Part of a small language model's weights.
Size: 9 layers, width 512, 16 heads of 32, MLP 2048 squared ReLU, vocabulary 32000, 61.1M parameters.
Training: a variant of Muon for these matrices, 3336 steps.
Each number is 200 + 40 x the weight over its row's rms, rounded and kept within 0 to 999. Layers, rows and columns count from 0. The size before them is the row's rms in percent of the matrix's.

# layer 4 MLP up, 2048x512, rms 0.0897, rows 957-962, columns 128-255
098,169,210,123,225,209,197,259,167,252,227,197,191,229,184,179,206,145,210,207,191,224,278,259,202,203,234,168,147,208,120,165,167,200,224,201,262,195,157,218,305,180,190,170,207,203,180,217,185,178,152,201,116,272,216,219,231,172,261,162,205,189,174,249,191,205,166,189,176,234,92,279,229,242,187,116,234,138,256,196,230,180,235,168,220,209,215,150,225,165,150,237,193,104,201,200,175,214,179,209,181,175,310,155,255,189,123,168,165,196,188,171,146,193,190,189,264,157,122,252,158,227,185,249,191,224,216,206,212
101,180,131,194,236,164,196,174,155,156,219,222,216,261,169,199,257,121,177,205,258,152,220,192,160,236,139,207,240,167,188,154,239,197,243,145,256,157,175,206,242,223,178,263,195,170,191,192,136,254,188,234,194,138,193,189,200,218,247,174,188,146,158,233,174,140,167,209,197,206,202,225,263,257,136,247,198,285,236,137,221,216,171,235,216,229,225,222,167,132,197,177,206,216,218,233,179,159,215,171,169,201,166,144,172,250,255,217,246,223,182,212,140,260,149,154,229,157,195,222,222,210,171,173,174,298,187,127,140
087,256,264,193,258,236,241,196,275,238,240,271,108,263,189,181,239,222,206,225,185,122,129,149,213,259,153,176,189,174,246,163,220,136,235,263,227,149,211,151,144,141,222,169,289,173,194,167,191,201,257,189,234,196,254,159,200,239,193,143,239,271,204,194,211,229,171,170,239,216,199,266,199,175,145,174,215,205,233,191,132,237,163,171,216,212,247,172,187,167,206,192,150,133,187,243,205,141,231,204,149,159,247,157,158,174,215,183,131,202,146,244,217,184,233,154,139,246,211,286,196,197,148,196,207,268,145,207,229
088,221,178,194,232,159,198,221,203,166,193,221,235,189,253,231,204,200,284,235,173,221,197,185,152,215,136,222,207,173,210,243,290,174,96,216,155,224,143,155,265,239,200,194,223,158,220,242,236,162,187,233,153,240,193,223,197,153,172,233,143,260,171,168,243,251,143,212,196,217,159,89,215,126,173,263,162,155,196,157,115,162,167,145,188,199,226,167,211,248,208,143,252,295,181,152,212,219,122,230,255,215,174,239,223,206,211,197,215,192,217,190,270,153,163,172,230,185,218,169,140,217,197,198,198,216,158,194,230
095,223,164,220,184,135,227,154,182,215,206,202,200,249,268,108,280,279,240,135,194,107,237,68,241,166,149,220,204,149,226,146,215,180,185,248,149,162,158,198,207,231,175,190,187,205,143,237,228,193,263,168,182,177,244,183,228,218,233,286,173,195,226,141,242,203,231,217,218,188,171,215,193,247,218,178,147,156,232,192,202,102,167,212,203,259,204,246,179,182,141,171,195,217,204,199,205,230,179,191,211,276,235,137,146,213,127,177,191,268,227,217,239,166,215,174,206,214,182,201,257,168,186,156,205,238,185,193,150
108,240,237,181,199,211,138,259,109,162,192,175,240,178,208,247,222,198,185,183,200,165,180,209,162,161,166,208,150,218,124,188,166,198,290,204,162,195,261,191,250,239,295,178,218,201,200,225,232,124,190,183,170,156,168,173,274,206,179,191,192,223,142,199,144,159,207,159,243,211,218,252,245,71,130,159,93,195,170,181,184,155,265,188,142,220,200,180,217,195,195,269,133,118,205,207,250,193,206,185,206,209,144,206,164,135,229,57,315,245,265,154,177,195,179,200,221,194,191,224,253,180,177,223,173,206,221,206,197
# layer 4 MLP down (transposed), 2048x512, rms 0.0869, rows 957-961, columns 128-255
098,193,199,254,196,219,221,154,207,223,177,139,221,180,216,187,152,209,215,161,237,182,222,244,173,100,189,166,280,171,218,200,236,151,127,151,195,187,184,236,229,143,218,287,207,179,187,203,203,236,178,142,253,247,138,189,192,226,271,209,271,237,146,193,148,130,206,123,218,230,174,205,228,202,169,199,231,163,166,174,132,223,273,157,182,180,127,166,203,224,186,146,233,225,177,178,163,178,127,146,179,224,229,253,149,198,220,177,185,235,172,197,216,183,194,212,206,212,195,165,197,151,192,243,173,234,190,235,74
101,174,143,150,234,153,197,142,170,206,231,240,294,165,217,218,258,167,140,192,281,239,180,254,175,206,188,197,264,174,212,190,194,215,257,184,201,182,225,230,189,169,203,237,176,217,225,281,160,256,169,207,194,220,174,206,182,169,195,186,244,209,173,156,122,165,165,218,163,162,233,242,184,167,165,154,148,223,185,204,225,223,230,251,290,184,263,181,195,195,255,223,207,228,225,229,203,213,256,112,167,174,212,174,212,142,202,147,197,131,178,165,183,219,178,248,212,189,154,165,208,187,191,236,267,202,228,139,56
089,274,167,217,240,215,200,189,171,235,235,186,151,293,203,212,222,265,180,188,200,155,183,143,179,285,199,221,150,161,180,161,202,134,193,230,159,198,226,264,232,168,196,239,253,211,147,183,203,230,312,193,233,158,161,175,229,182,54,200,208,218,217,127,225,270,217,286,223,176,168,178,214,259,159,284,181,180,197,204,197,123,121,148,295,232,223,106,176,204,219,174,198,153,222,222,154,163,90,195,185,207,168,193,110,108,189,207,117,206,207,176,233,181,212,121,203,303,186,224,133,182,264,133,180,206,193,233,198
095,204,127,214,146,216,246,169,172,157,213,175,165,203,170,288,233,182,202,215,295,161,160,201,216,199,233,210,247,171,134,187,154,230,112,185,235,205,230,199,201,172,238,183,193,212,263,233,198,200,190,233,148,125,127,246,166,87,238,226,208,225,240,249,278,183,193,192,236,113,199,223,275,271,209,236,254,191,225,302,224,163,214,250,257,186,206,229,195,158,234,208,219,191,164,238,194,234,210,141,206,222,170,208,226,152,196,212,185,256,184,143,135,187,149,188,200,233,229,206,256,213,173,206,199,217,206,228,139
098,193,162,173,163,178,204,255,153,154,257,147,223,209,200,253,170,240,276,173,182,191,134,293,172,170,203,214,185,250,159,174,132,129,221,189,253,231,230,190,307,198,262,196,192,263,137,176,169,167,236,210,227,223,155,243,207,164,188,136,217,164,198,195,177,221,206,210,214,174,246,200,143,208,192,140,200,162,186,222,224,210,285,191,184,225,300,157,182,181,140,218,214,123,199,237,208,209,180,207,185,193,114,150,114,155,273,202,160,159,130,211,216,318,156,246,157,147,261,239,257,212,233,203,238,208,140,145,191